From a checkpoint of a small transformer trained on Wikipedia.
Size: 8 layers, MLP 768 GeGLU, vocabulary 32768.
Each number is 500 + 25 x the weight over its row's rms, rounded and kept within 0 to 999. Layers, rows and columns count from 0. Numbers have three digits each. The size before them is the row's rms in percent of the matrix's.

# o: layer 2 attention output (transposed), 576x576, rms 0.0411, rows 223-255, columns 288-359
# v: layer 2 attention value, 576x576, rms 0.04, rows 224-255, columns 288-359
# q: layer 2 attention query, 576x576, rms 0.0373, rows 256-313, columns 288-359
# k: layer 2 attention key, 576x576, rms 0.037, rows 256-312, columns 288-359
o223 095:520497507508501529529514516474489500490468502483507518486514514518501503499474553538496492513483544530531455502504512510508524510508506491472486488482495477525501531486461482451483473520486497558521500539497510485462
v224 105:466484479494482510503493517458532513463518521474497495477489533524445463508560475466488477535508470471467525516497494450508487489498465500498496499467505461501506522516489528507458484529548463511489483507494482465524
o224 105:486507525515538469513509467538516525499497494472484465504460507493524526540448495510517554513541500536507499473476467493478532527529479522504494497513510490488467483528522511464517521449552520499532488540491507531493
v225 112:532500480482482505517540522511488529501498478470510477487505473534460496471498464490495513529512476495510525483481528452512520461487483502508488476495501536506516517517508527512522531498486540460475501529510473474539
o225 107:522539496507516526548481443513509478460506494495502501508494493453497462540474525482490506520498471479481468467563494483471458528462538471484542492515512484483527507520530463476536499458504512474516517469479501461490
v226 103:477532464540458526475473458485506530477483508532441448493533478479512481502481527532497508506486472502502478506481514507523549447486526511491453480495488471497495514545485485472535511483471509485485481518507475562562
o226 099:512494482500456503561523524508499539493511483506541490502518503494499510551530545509493499512474494532494529524493473530496488557496490503483443504498508521506478492472543473496463490483556534502530538533556509484530
v227 108:505497473488480532523484515501455512516505504523490485519505481513500491518508497554514489500517473507516509479508476526495482498489523523534515475507550481468546501471505512482515462494475485457515480478492474489513
o227 102:473538490499528534492524500467526495523511486512524492471487514464495506503487435503512476473503514449524468441498512490474452461494534500509444532535474445490460417530516518496502499506540563461437517491498502487499
v228 106:469483492494465458489480536487458478471509504527514521499507447456520516504486475477531500534500568504484493503523485477500493478509505505536535515468452516496496463499508485518509504467500514510508543528491525514478
o228 100:491514522514476556488470489542509465495455482497472473494521508445462480518499484473531547493532502488489499472476526497472450496467522499477509455488481509526466498464480518546500485488458520515481506470492500475489
v229 108:506516515491490541509516523464491465534512485503488501457541482496523569505507515513510497540504495500466491486522509515446480541531496488488475515517455518538540484532504519480505508535509471475489490502515455514524
o229 103:440527510469499453472483478488485536532487540498518493534488518501473508486467468500482481484503526473500530516461483484533484518520525490504438482480520457495487522462513498503458489506462460534566522522514509514468
v230 103:502546502531492523488493476528475481519472492518509502496471493484531463481447489467472501496475517500478494483474514466496496465462540495492508488504540450557504506495534479472501486483525496544502492468521509499495
o230 103:515487480480461487461493495512448511527564515486502427525475534523478492509519527501490493485511448484468482531537522542468492556512468498503499534488518488502499479467501494524529487501513461484539518502490488485514
v231 105:482551469485523498459509507482512488547554532477535493534497526510514503471526499528514499523492495524483498432504498489480476547472480496539514476445483467462476444488479462533491528492469533501530539456478547482456
o231 102:502473499470456500498490489507505485525474466505507495518461462476468483464469528497449523516506523465534499508457503447503512474531483525520518443550478517545503525466532504489507506503488495470504465528527524514478
v232 103:499455475495547478513529463509497507494507490483466502477475505462506489543480511528522494501508493472524536489522540540547546480532515487487480496483496507527478480488523455464477517525495501504491451498491455482521
o232 098:521498498497506517484471538474520523485477498495515521478505498495508486455452477498477492476496500466517472488509486483518450524518515506479540505482492461465550448515496505497510482456522505521489467490551526515476
v233 106:487482449527525486532491553523479504537477537522521475513500537514486489482447450496522505526515502477472508506491510453491522515459477510493543518483524509514478511519478522524499502483473515531524490499537506517493
o233 095:500500486514490481527533481515497517503480483517518439509534490495513459433514540517512489508523455513526473462491480524472477554517546498495504478517508486488463532530523518502499460520477502583516517502491497460447
v234 107:536540528469447517487493470529512441459469500517494534459454489505542497493530541506523508498457456547464446505474514463536524542475510485500494514500511502481549479500452511514537512468515499511505536527490465517526
o234 103:504506521487516476532455512509435540506526489478521515530499474532487538526517487476477551487522507505535524514484504561448473449463470535483444545500531527505533480543503500488503548511501476477509472473491506504500
v235 101:452490496486506511471493478482513497496534490524537488491489516455462522504502502500544547461521482523502473503493495522538486514508481465500500467466502439458501512495448513511483525516539498487490504514492547506528
o235 097:498502485492499502452529493490506500545494499521521493536532496533485507554497543518505474558478482491487514492495480411507481507519514504509523489538510546470495490527501474477485478484499510510490496492515537491480
v236 109:507493480538473495504509536500518464459491533503530564508517506500490501446496526511512498490497540533523489494490469454464487481519554522496510477471487509517534505506506527495539507529472476496525441487459511481515
o236 103:461527509476503504511521508536506512487450473519465489521531502502471499516495509517525497509466488512475511492478469513453482522489510481502533492560554490481490500482488492526466513489485487499507527441509477517494
v237 106:523541532515494481513507466499464520477518508510506501465522459538503476530455486505538478514514473527451520513485512459508548515523491476491485501502532515527516480480474503537501478549507477478506524474504492483465
o237 102:477494506465521509485486469483557494498466486523466528504471516480478506503456484519498489522475501507537477494540490533535467473480490514531514510485494541500529492494514491455491561496485478538539494499522502513537
v238 106:499515500484538498495529497512538525521510500505531531456449521476513487534481516531510524492495544512543486534502530520511494490542467508457487505525463493563438473508490518513501514522477469462506525485522463536538
o238 102:515480480470512482527466461497503486510503515552490483507541479498511503490503547498503506518518514545487464474457488457529470514482483514506503531478540467444512511463533505488498450468447537498536472533460534467507
v239 109:500501507506494518495541528484431497541460465538483497498519478490520521463484515480545483534483516506490511498478526479469523479495458443474512451503528508484509518534491506532507516530506486533476498496506514461453
o239 102:453507512464553486488484483505459471527550508486492520518478463508520525544563504514463508485477527496534508513520484534523489479489455529516467494483522525554500489485483490497513522503454463540523510542476468508520
v240 102:442488484503505435498503454499529504519493498484505502511492484489508467514504516509514508492501527512533546482523543564498505537468500479506549504490507490514530515465473476510480486547501500547482552477545476439488
o240 101:551476498506515560466482490491466554494535498516493508488491470514474516550508541499503478496540467456508464485473486480491556518477480527516498514520460477483496488550496506539494532528503455544502491522482476510502
v241 103:483512444486479511515537533532516532574522490488502494524523512484503439520551501470514506474468469493488507489473451479474480523508473502538515481458526473469526546517482526556533468487481536480525503491450545521564
o241 100:516506594523483541540453471497515522482484526522480482547464484517495538495511493521497521509526499539495484464545545462462576541475479523462499522555516531455522477501509483469519517488507468494503516542501528515517
v242 105:520480542453530538547495480512488509539508517507459533533459480545497521505504487523501516472503531470488501483485511560494530478473547483516513495529470505466471523433464494502508525495503504505475452506511496507468
o242 100:479503489511510496472515484503536498498507504548517431463506483510534506510477481469509495485483480521519452469503505496498481485500513463539510446509484482525484513550507518522496454489514487475495502533491568474499
v243 103:506546480475468505478518472483525490510505522546491502448491528485480475496514501521466513502526478504558464430505489510523477531526496497484525497537471483507537509523484483491465504464541470482490461474506529509481
o243 097:496507535469561524551462539509516488505481531499503519480455498472543516491486492511528504530449507521464501513505533544506522533509516497530484498493516514523477462476520523567524496501453465495488473527529495511517
v244 105:499541501486476496491505517482513508501495450516524465498504489506492511479475487487502500467500478501513481497494529504490528435495541471457456466438499506457537459513513465499483487501502522506438504509518486484485
o244 101:520523553488500485506527492455516502487485487481516509552483542499482473507507501500497540537488446547506495471517533536493532490462490546529507445512490454476482485501444476470477517465517480497519540487545514504512
v245 101:501487504518482498491537488523465506520452481472502511493524517502538499507494477558498492523534491504538491514530476538485520530540448481476465478547529501521499497528510494440467507548484465461517484526527470526503
o245 096:484549527453538523518492478442467488461524526572486500540496486489518520496523491464449477501451438496469470492509502509523502448533472472487518521499542505506540507470495517523504493498515520493437485495522490518528
v246 104:514506494503538481504499497486490540460513540511517469472497511543503476512463483508498469517535474513492539481537505527525514457485525469474466515525480492504506451503534513499464489485559536511510497510520533501454
o246 096:474524489511471479484518487499512494486458444482487508488495479507516447520493485514467529472471514475466526524540462480494517479494468510490455463495544497525542497471484500534543524516485473472534516505493488484509
v247 102:524508512519516504474520517537466529542505523499497504499506507509484530478514497474524501502458530482475486528532514488473506502490486511458534505501527487490519503487494470536505513522470455522486520516454504492485
o247 098:486498475498481508489528493460488491498485535435476493513488470499525505493480470474478495501492464536493459445488488537477480497547484533518485505463481508498494535539544500506532468437482480523500519491518493527554
v248 107:519506514487490463482506509492541509484516529492470491482532474479491475453490530467529478499492483531515509485516502545512456497448514521515496511529484501521471516481465548469522555564461497463507462507504518474481
o248 111:454475519487501540476464443511492472450486469483461495536520511474480499552440470497466504486498516452487484489456500474513476517503479494506480464500489549503521512496552453522434490489534497494476483479451480537528
v249 107:513485514543478546513478516512490478493509500464510556461469489542495500438516502466494500521506518475504541486526496481450511499504523457499529507478516527493509518537524516487522495496491530467508537485541519529510
o249 099:482511513500499521527513488512478545460520493452488539486502527477517441474504512501535509526488478530489503478485498510513489492485454528445478518515482532532485534470509470483507512506489502506497470525501524533535
v250 103:505520482497509524532522515502452472521484538513503515495515476536472425455499527460531477534504478548531497489505462471518554476532500475471494499469508498458514504485496469503496487513509495494484541533494478534445
o250 097:509509459513435516523480486533498503509482492516506460464490525492525524489481485511483504497483535530424482457501542507529479484456493491504480501536497537549503489500509505482515485495508491443502507515494515533538
v251 107:490509533500446499491463501470504519504534508470514516449482519541517492495507530454478461538518468529487507462514462493483491522457518482472459489472513482508522530476528493531498473463532508469485512516518452483520
o251 103:496495501489474463514471523476515494529488505526477456529507474498449463533481495530525533494484515496491455510478489524543536465482496492480497495477512510475506495492503524502462497506521499497473514556508529518523
v252 102:524521518517487495493532532448480490460458497460523465477468511459511509510520480499512479553490470494490484503461525540469504498539463533458480522528470557501432471556528526496505517505485521481476482519477497527510
o252 103:500509496507492501538449521503497476506534514498500537480509512512565541522478478496495474468463498468504540495495555466504517519501506498501499517473545521514546474529481497486443513478534534508566490479533467506527
v253 110:470497461496522515511554512516482472489466509531463494491469497481539475512469493458516460532502532540502484458485506503526518538516467477506508502517489500491491505548484512555493512502513519489507525505470525504483
o253 102:513528510539496487497509462527477486527504551500468502459497512475483509443509476504508546556493514503473493524528524480491434525470470515493488499499525508492492514523493498450500499499506499560545495448516465521477
v254 103:514514454503512473542491532485534462518523487507528493516498522515511522491510478502462473529553518480485517487475503505494473497493480540499518502481487509505535502494484501482504487501446520510488523530471525488479
o254 100:520516515488551471477467490536483511532473530493460538497493486480477482513502521511535471470490526490502480499501522534478509449497510494470503479503475534477492516502455489575502511502498587439493485484505492517531
v255 112:495491572497447482481529535491513489535468534538441521484492502497493472526503489445531454483484537509512535519515503490524471521499464500534527504477522480507574510492500456515496532506533462509464502517501507508498
o255 103:489513488514483502502562499521489481481500522513506540479531483520525488478504462518517535555492486490495480514482506519536454504550482548468465475499484535509506486504528497477532453524430504502512501483528550480522
q256 100:495475484505491499493492529535480512536465542547500508513519509497452484506463475503519484440520510503501529489475480521504495460515449501521475516479520510508497504544526516493469491540544468464497522536509483492545
k256 099:476496494494469460490506520487495516490513521510499467457539524500558520453496497490481534493494523517484539484495493505513488490470505502495500456544499523549510525486494500489465507452496492480555474473462537514491
q257 089:488474513472512522517495464534476571530494500538522461458476493500511485515471555492469495471524479527535519505472507505525489523502477487482507495483504475521509512505505540442562491513472486423478550491454524520531
k257 092:536515483558505497421497512531506488487508472467512553509486476473511527512497492501527514496517507515466511504466497501513528536506514516452513507462477492498478495496493474499482472459523456522482507526494493484503
q258 085:517509498481506471499482477512520512482522507473520496545490535508484493467537486518510499521508540498465505462526487543529489484513507539535442540481542505492488490476511530521478501501514525463487478485528481518475
k258 093:524474475489463456472511551492459495525539505525486477482507478495510515514485480518520492478530485541471509497487486499468468477513522540497490489488552524524495499463526479483493466495453471499467445481500538479522
q259 095:487475492520504479460467488511475517515490463481463512536488518492520539487490497490483462418552550544502506510478491492470536474473486533504481501534531534467504471551523498498519512505489464472478519497477466502527
k259 088:521512499493503508511533494473528491467493516457479538539466527513482489479486453505514466477493509455456494512514472528559458476482483480469537487473498491471516474522532499511523503506494472478516502509528481499503
q260 094:561501488505534453498517556499524486504481485472476516481505460477481484517498517496503519503494469490509501472492528528486515486521501495504522542522497498484469497494499511553501501478489504535521497529493516500511
k260 086:509549496491487513582541520462518527467453470527524484475552517558512524517532509495481560483515527496544478507498497500534515447474549488546428487501516501494522488522479515480488515504520515500491522463506480513504
q261 091:474514496493531455502488489515471511525520541464472503527481494481518477491495514509496470474522468470493502476479465552477476515514496516512505513511509454481458492453496464499507507506534511464524499534466487521526
k261 094:497504488531489467505495530457498512476521522503483519464479465492498520502458487460522467526483552506474481469495481502484515490497490501482473468517525497514512477473533497515491549486509462494551511486505537487490
q262 093:504521483473464472472493481497530490452491501497518516486493520511529506524522501509512513511485441473480492488505513517472508478496483503519491491490463454520483502480477486480531527522564500471499498503485499509500
k262 093:475507472494499482523482519521487492522489467525474512469512495437483492525488511482539485483521508507514487519512472486509493478491500521505518488527476502487521487512516483481517470499505489539513538493480528483525
q263 087:517458499478444542461545501477522533485469518506527481510502544532511498539476460508439513518475470529518519518525536548514492500473537514524500501520519505473564503465525548509515511533505518506460516465421498457491
k263 093:463510510509531511513486510518517533513552500528505510454527503519517489511503527479502547490500489518538498514488465491496503518546456453492509509495494497507513484521499522507481478527499488553518527521523497485526
q264 090:480453476514472492476521502441521502505474473520487530516492461470541501527493529496499519498464530486523527485518479456538554510495525470498540509536532513497536483464515486520538463484480435552537491485508504497506
k264 090:567524495484532491514486458483471516463494510498520538537535489519535475477497512523488499494532522476536461487508552511521509464506537498543548471516527490539527534477512479480466495458507507473509499490493527497513
q265 093:497481480497512511506494528469488504513477539465537475498447458489494509505496524517538494501529547488459513491485484481499467510519474476529482484504516485454515500488537461552464481479489479470482511511518521471516
k265 093:518528487485484519472481499448515526556504513520487500550520508517466514486495510506487465468528500507509524504480487481477499531443504528497489466502519473532534523547525540476548493459554456497518475509523470539468
q266 088:527551493536490529451511473465492524519516515490492478504507544538493472492465502469456486489510500498525492491466528495473537531491456522497529537508478471485536483490451522487505532495524440475475509504482543463563
k266 085:533500485484512471532493501538516482463524524517476512490510490489507527536493536513492507467490513516489490511524488477501485538509470531500483494510498507511545456524483524525481493492503502500534536476514477499511
q267 088:484495473490500488528489495470484477529513545481463517489497492509482481536477518508495502492539500505513512497474449486540496520501459460521512533473506490499475512532513502483503479524411428475499525509487540499497
k267 092:468489506494465492503474470516532505499469492507540487492492503487471522523542460477479512520482521468496495516495535518487492484500483482524444487504500492507533495463498497501509532497458479520499493492521511502505
q268 092:500512487541491554518464513528457491468472525496499477478467503557500517514516465519532511486507524495461523505518534520500477522508457518531478513470487500500462479528483505507464511480488536450533503553505549488476
k268 094:492499474498544518491523456486533465522471462510473450526489533472476507495507526477468501511503447502491500531500514510490505467511515492538468513512512515495461502492441520428512524500515470485499508462532529491493
q269 093:516499486507501503517518515494493485475557529568542495501502514484498525520489532484525491510490476540490469528509514500532512548506534522530540486476537500512487544493504503444530498476524579518520484489499518498490
k269 094:449520547525510520520514538499506488509533526490485495515534497491491521477493487482500485479537519519516501493514514513486542517508453464487513518466525515559499501509504511489530500511494472491503530514490545527470
q270 086:535428512484535500508448542535492510564487515490508496490512471516465489493515545517502477489484471527468502497460449459486503525499513475548526475503547499511482460533504472480454480460460466455479528470498460508541
k270 081:464475478557525490485534463522500484473450495499454509519483472518508554499493482489497506488481503486469496522496507522481544522494490479501491481481491510448514520487530493505518488533495499520487507521512542496477
q271 086:469513462487515502527518504510494492544480503486477490503529547446510488509528455532510476509562523489490487480516523512546449478462512519479468503522522504511491497504496513549450490487510507508485468475519490500512
k271 089:502488504582502469503552502530516467490495479468526475495466513516526524534472478510526485494523504458485510517488461531518501505488486519485489507469520499498510497521479528560538524515492485514529483527476477474488
q272 094:527468537511474502525510476529508520476490495525504500509466494509496520501504450532555486529482481547478518478511520494504454470510552531548520497478484534505489528482501507515516463502507526513477475511443530481483
k272 093:499535471515499519516505493512506524513525497517501511537506469475482471469549507512482507435493481526475445468478530526515542497495511515470513522531524549500555479507523523490482522477506519512508518514483538533477
q273 091:495509487481515516508532492508509528539520455477531467526496540474487515476535507463515515475479502550577517471478490494505477516513501509460517458527488496561565487446515496527506486512477492528533466497466531464565
k273 096:496481485500514532470478494494516529493505456513457495508464520514493510506514507511503500516473476557485546523528520454521526537558489558513532526493506513482453493496536520521491498513541515489505540500535499466499
q274 086:531474495474490513525510527506527474480537553507500507478460542529501498487503512488508517474504474489508503519512492493494470509524505526532492470494497512518477511522469577481538472518494486497482508483540495473465
k274 096:533543553531456551434476501505517491531515519500490538500509502514550510484512530510525452506552482491498491498487494513507490516484522469531524521478501480481499489497479479495486538495513501511547494473521468541506
q275 090:510527444477529503472513518502517524451512496461498515522469564534524509522503510487474519492495476492510519494476533486470454464474464520523516505499516474460522474509485531473515496487505513507470538544527525486582
k275 089:517498493544514526476477487515496476458536481466523518490434484530504529498470471464516496485508519523480483495474502418524475463551524505506486524465470496509502469488499502541548533500486543513523470497481541500470
q276 087:532499486460454503533477527465500485513494530478539519514507475479475483527447495492495500480494501526507482491489438470490497538508525530494507507526547509488492482503513524462488450463473488482475513528470498495490
k276 096:489478481501471503522536519518485508536480483521509501507499510510508499525496528488494505478496507505465474505458513485538503539468480527537492496485503474479514544507486509460504465517496480473478518498507514451525
q277 089:467500493488581494488462517518487501535474504498546553520502469484491450509510508482505531472507491540528496478511529509523508505470506505479495488503488507509495512522494530573456556465489483512530487517479466497539
k277 093:498524511503501500526530521517501539507499510525443507516517507496512500530519513490516513543519542497507519488474502527483450450506488495505506536525518513479503485516485515511467515488508437519514545462524461461496
q278 087:493527491474486483503523513469518524492507501517523503525502515495535515465480534476509529469521489496473457518481475557522468461499520478478545492504459465458516485476497515561481508531498510496484505542526518535495
k278 093:489489539550547489491471524521537496509500488489445473494499488520505535536479506480477456522518533524515525478447481507520507549505513514527539455476515517510513477534511525467485489460486474501506517462508470449488
q279 088:485533493472490527511530502496504544477499504495497467433512504532502513491560476496475505485527500510514507520525544456475484475503516520546528530489449494469489520473471523491494532513541509489499495517465491468462
k279 090:524465486537466488559521457486417461543480493470507478509506505503495510529501508474517462534483558490469509493463498514524503502454497496475495497466491498518500442502535491497529522494495476552515513470546498534488
q280 093:487492482528461467499521475464515506489501492484478501515500462466495509501523496482552548497490482466500522511530499515514505477491532447503492478494526514524500541459514469496517503516517538588487490480478464546492
k280 095:480498472469473516518477503470476512469457485516558490461474497490516511522461526526492490471496514547501517526477522528444506536484532464513516486492459529466497475521498536537523497502529460518531504471504506531523
q281 092:502498495490494492473512454491500468496547495510521457500445484449455526506475511472547502504487495541463510476525474499496528553549477502534482467456491475499480501459518512513509481496471500526481515474492507500495
k281 099:482482534454484490534472474556481472522524494539528504544526556531489501524522531510529473506532514484513489507509515497483538523483507518570550456471515514445530497535521447473507518497563535513519507493500505472478
q282 094:472511513499443498508542485549513557509480490485526479536464559515508512530513457531513505510489444548475523508469481506529477494492490526488474445513477436504520474508554514493515536530526520475504494510507498504491
k282 096:545468499509506510499503487473523466525562495490482535491476540502515501489547507494510522501518508498513523510559497507454478496529483506485528490477447489524506481516468500493465520493516520472478466496505472565531
q283 086:476515506541481447501487497491529475527509469493525517466469498546507500480510469509457510451489487519509505509505495514433499498498505499445513529498496488504490524458512481498485442519513443518530492483451524525520
k283 094:505494507463535533505473486494499531528523510536542537489484512453483537525473459458461524492483499504511502514472491507524510529506492518499536496478464554469499495494497467523538543477502496540455467511490550507492
q284 096:499441486466448537524462488485460484552487508481521486468507476494504506538461514516474477507465512525508483486502450472487550499522495475458498507499509465502488519574533474457516472491500518474527544485515440478488
k284 093:474530509493570497484531443497466480501474484533494493514493529481493511534484518503546486507499529489502531463536479469473530497489475473496486522481532517477490493479484504579543480504555523525505507525491531533462
q285 086:498458517455526523509501486509504474510478553463486505442523502501524535483519560501513520497522502475518511509523464514479507497498508497469485506487490494495523457501496526481491509543515551489481492512495480483465
k285 094:518506503518496513511519506518502487510494525472499470495500486501508483469483516482533465501503469483477491502460505514514464496503504528499482524522452454512438462512447509531488470484573474514516519496508481480496
q286 094:471474509494472481522494474482516535548473479480532503497472463507525519536506493507488522482504535512501555520506458487491520492496495512554533510534540521495508516506483472508437479480510486483426524466496500490472
k286 093:482510548519477538456470524517540454510485539531479514527522492492532539453484498514490466518520514488497454451501492506488464478501484516440489501521466501455504503509476411493513507455517505576501510499538499517487
q287 097:509505513490479519524515495563437475457462502503532504509486512517470490487496487519510497525516478496486516468470484511492526499540426530492498514517496549510515489493555497463519496510492549515510506535494501505514
k287 096:506528484496531503502487500537544494463482491495498521462499486475497507517473504493508538472514465513454487548546478506511480510504470453519502504494468476477453506556463482543520430467443506507489532476495520546452
q288 095:473532499480543517533486513476459531499473486544477476490464472451476504456502484549555500526436499514474495532550513539509503524534446495519490526525479539498496524480471515509502490523473500486516475505470453548484
k288 095:507477511486450472484529520489496475499525480466482505520512503491559498485494491505546548509498502451526521480484471488461536495487509506444512529490518467536471526497511487456498501514481454499544515475523494510512
q289 095:479481492517485504496539463444482469503504484466493455506529495487507480479497480495515475510455516520541509529507473530538498483484502502474497467506470473491492500469491491455470501514541501490524469508510535436523
k289 092:526479518458542490488450534527509515499544534524491574516492517525464520509553503535483472480525550460505465497503536430474481527484529482508496516463555471503504498556518554478526533502499525506500509542519513540498
q290 098:497550478488494483495467489529542497497458490509495504500489495505505502506501563483478527487501510515496497467503528492472475478516443492481483515509504533508486549519488537500480540530468492504523530495549454494470
k290 094:528544511518475562444493492524496521500521465475493499483522494484503552515469499485492472505492485459522478491522468537492548527494511519475523462482504539457495497526493464534538497484475545509503531482433510513466
q291 093:487536480468482505479484533525480489515466541493453522475513518516489493518454521474493483495534484516514508519503473496504470485492490535529491495523506452488499498521492498549482489468484462555480496489518559458489
k291 099:488518475529511461518552426474505483512525474509534431512475530503520498533496467498488508498450494518470472515465456519484509493469462465477468486476498498453493530473485501507518467508460424506505502540518474517514
q292 097:489495458550508518489488475486495485497545507484493503488514484475498528495486513485502499528495506499530441478495502488492499478529494552507507537502488498530492498537474511496501503504507485491484522549493453492491
k292 095:514549478468487462495504504487472509480487481509529480490486513515473529483481507512481502503512492502472508472466488485488492499478485539484555475528485510473484517507519476481465537528500475510497481485500516539496
q293 092:500486483493533472501489482495489468519539498502517459504474518511481516529489482523520557521491522495468478474510500498492546508503514489516512507495485522509492484494513447491524502507500505467484541487448452534469
k293 089:500521528503461503537503517518523507509491464537457536520496521471482557481487465462466509510486490484467528485479478465501502494520517501482515498543500551497494522494489522494472446483503491499511465502493513465506
q294 099:453489493481500482526475530519477548488485492466484507490470515516480512507516492489513520460525491512543488504511540514498459518485529536490523484476474534483481489459527498446481514513519479465516500505475514518495
k294 097:487491529528482486513541500491517469507517497537517506463525498481518516476545525524476486480501505534492484506450508495507508536493523522496486513543537534455540476516482461509475475505488478514503479515494555476503
q295 100:515486475513491504501532490538518487504507483479496472509513539495480498512521508547522502522542480508467488472533510510529504519499555465512506511515464468460469467545503508508467496504504517480501530517495477481461
k295 097:490519514504537491552495496495541483490478495495505496498508485491508484496522532535491479524483492494490516443458477543528516499497500514522525500484472504550504497494528562528477517500494503484508477505530498495506
q296 098:580475458493487463467535522492497500476536513531513519472451514539492529539522511503530508503504497501475505481466517512467481518492487499494500520489508481482476508493485538499473533482475524476502524464520510515508
k296 086:469474459501524482465497442498521561535467478502467492523499488540513499527479479521502498502474457486466514504519536509483477472523532522473472503488504561509501487450484496528548476475483515472546555497493500526528
q297 103:546465478524542467491507505528512532508540519504504489505523480485457436490480509495523487493518488466463502500504459514484512487543499519491517539530502509543486487517466497503505534481486528474493528513495495524448
k297 105:453528534444512461469510477515485529500464496571530477511569475559474520511499511506524481477482519537498493470515499499495499518519520498475516475474468522495477565481526482480518416497461492480498475484527520483520
q298 101:458506489496534533528477539465495507487433474513472524484490502522491474461490475510515513505490479466477480535490441526448517509502467542502530488495493473535511506507522462522477523496484529485538497504524534502510
k298 100:568489562517467492505479494550513483478501474528468491534555473464475468476519528438526492523533473485472492490488566519512509551496510476489485503535504506499513497510493495479517503536509498533514519496488468522506
q299 096:476521516506501534505502525456568484527482499489510482516539489516496497557508518540517486477524473510479497460511514465519502470520511489513486483496485456501513512539515463508491520481513470496471540548518484524520
k299 100:515519487493489504488512450478524513518460512513473476522499487505496509513493499483527459463507551544518474480454481477511474494504514494507526464477501465474456533433507542486500494480454512491506493523528508477483
q300 100:502514527456428473523509571485470483513502503476527453506456526552485504446464475539518493470513557518517522480446504469473487526543468483471511485534479520501509492487513502494525524505474475540516463469518534510541
k300 097:484489488510502505443457449508464509491463477558541549502525527497509475496496504505529489519481505460514502503534488527521520473457518535479464471461513491511513485473528547493523479497477544483485515533504461484519
q301 103:498474517519461486513504502499480455509513495472452446549511467488515531499446551508506564521487524501519491534504494508471468506530526506499520486521510498496504485509505516528469471480504497531497526503516533518486
k301 099:489514472494522515453489522502508482494503501482511563543513485552525501498523500502518456528522474467480511494509504461517538502493511496491460498470483496501483486481476462506526478497517524528512475510480478499506
q302 098:515499519502503533487502503458478497544502453524546487561486449514490507477461512497485485475473508533521449524522535510493460466475529494449484552509470524547522487466487478486516489479506524537501497523513518504505
k302 094:463497491510493515453504463490538463525504524539466502479502489489505481508542520461496476485533460523494490480517522531494547490506460484550507444492509524504492478534503497483535519497487500455513518471519533505464
q303 101:481481517480513443476535493456496515529514453507505513489479499462505496514461472501486544501494440503518554514534488532516482512504550491461488513524482547528489482492500507521456453491502494496530482519504519487521
k303 099:495574518507507475491437479490513502505499533523500482539502503473481532514568523518448491481533470441524461499500489531535460537453481489518490448451499470499545538505542499499527510539498506512506499482504492490507
q304 104:496465475501525477470529489473531494525509509483513516477517480486509535472464530500492481462534481542473514500482470516476495484520429533534523479500515484543498512514491491496507521501480477517493505511478550483513
k304 104:490482483496509501538494513513459503516506461509529465462488532503508500511480465486489513518442538515495508532509523508498519514567473506482478516483483496492473507465518509435514486510470516524511501470512479515466
q305 099:558465476502496539536532527471562449485462500503471501544545503448523486496518473506467491507486471486480491525499499507501533491506502483456557522506473487518479519503442492485458472492517473468487515512542520512493
k305 098:442557485483491473506463471476444551509480508488538513467499496511499536487465534557495458467531508492506515463480491506523524514514486520472427433509506533479504490537456514481500500504521538534489511512507483496509
q306 102:517470471552490534472537533503505510520483518540483506518475485465482481545500510484524472513524510509479512467455523506525490469529545524509497514475462522474512477518507522489462480485503476520457489517508519491512
k306 099:537507528530484495500463507479448431494485540560506505483501557515505522485552474507486454526490535497519480519517508491495482498460492476496484469506510499482519472472522464511526529486499491487487504550489520464494
q307 104:474474485494516483477449502517528483510449517474471435535452529488533471498552530500506458533501441511507489476472483471487499492514491486481481530472445464536510501516508512540514541503505522571521485523512511504526
k307 096:515495497486481521516590492504456495476491489504531513516503491515476514463454489504528520476489495525484491569507465520518457511495520500521542485468552499496470488491475498503507503457509520470483545513492514482458
q308 100:484492519480491532526500485479513489533489508509515462542518499524511483530485518500489486504500560506497537497534501514489461480497501472538482495520544525479481510509558490501503495487505452504498490519483501474479
k308 101:486542483488459462481524492522494456514512465498546528515505503476483496478512467479520467526493504544520502516495437536549486505489530484513520481499510509466521520568481465518508494487508530517487523476519511526494
q309 103:476467497506528475523453545535505456541527456483519497520510471491505497524476477512542505517486473518516488508491454514496515534514477472514500475484504508454489506516511512514454453532515439510487494518476528482518
k309 102:508504476451514525511489452482497507518465559493506519469506504504489570479533528503509472502529467541515494478504497511473447448531475495511458485527494470528462487511502479466497502504535511521439471541518487503464
q310 104:478534550485482495475528533488483509571490472519480497486497436492447508486496511529483500479540533509519482481523499485544542486481508539447501475493503522503522515547494520503492501491536475518488511503506532532528
k310 099:503479500458506492523529459472494497523544531452474471467477497492552477489463490452480510511472462493510480536489491487481511510490558508505508520532493511474558456485487481493531518511512453479538477519525544477523
q311 109:514545510458510515523491490413486498495494548488485519493445495493526549508471523493484532517444510468542534507530494487482498527455460490469488474493538498476505511481501552524484549522529519517551488480531513502562
k311 099:516507525491552483476482528491478492480519531484494558475541470505546482463507481536533504511509499466525444479501508526526486507539546488487497514473519535477485516494496433488536479502488483513502536524474519502519
q312 105:497473540470510505516508493440502472463490511531485483519466470485530513453505529480493502485430497521554541514474501481509526492518496494485506471504470507501541542485492521481487498524518463553497471492485512523552
k312 092:454508445463495512483509529458519532502482513516464511506511497519512498496515511546568483484503507497521484510469477490492493502479499521486464491532518493442528530511432520530491508489494507481543544454513531531506
q313 110:499545534470529508550461529519497538510524548477531506448462461488514532516489485521520510502485495514529544543480538494503505513503481497529496494527517514453527519463465499484527531460513511510519460493488442515498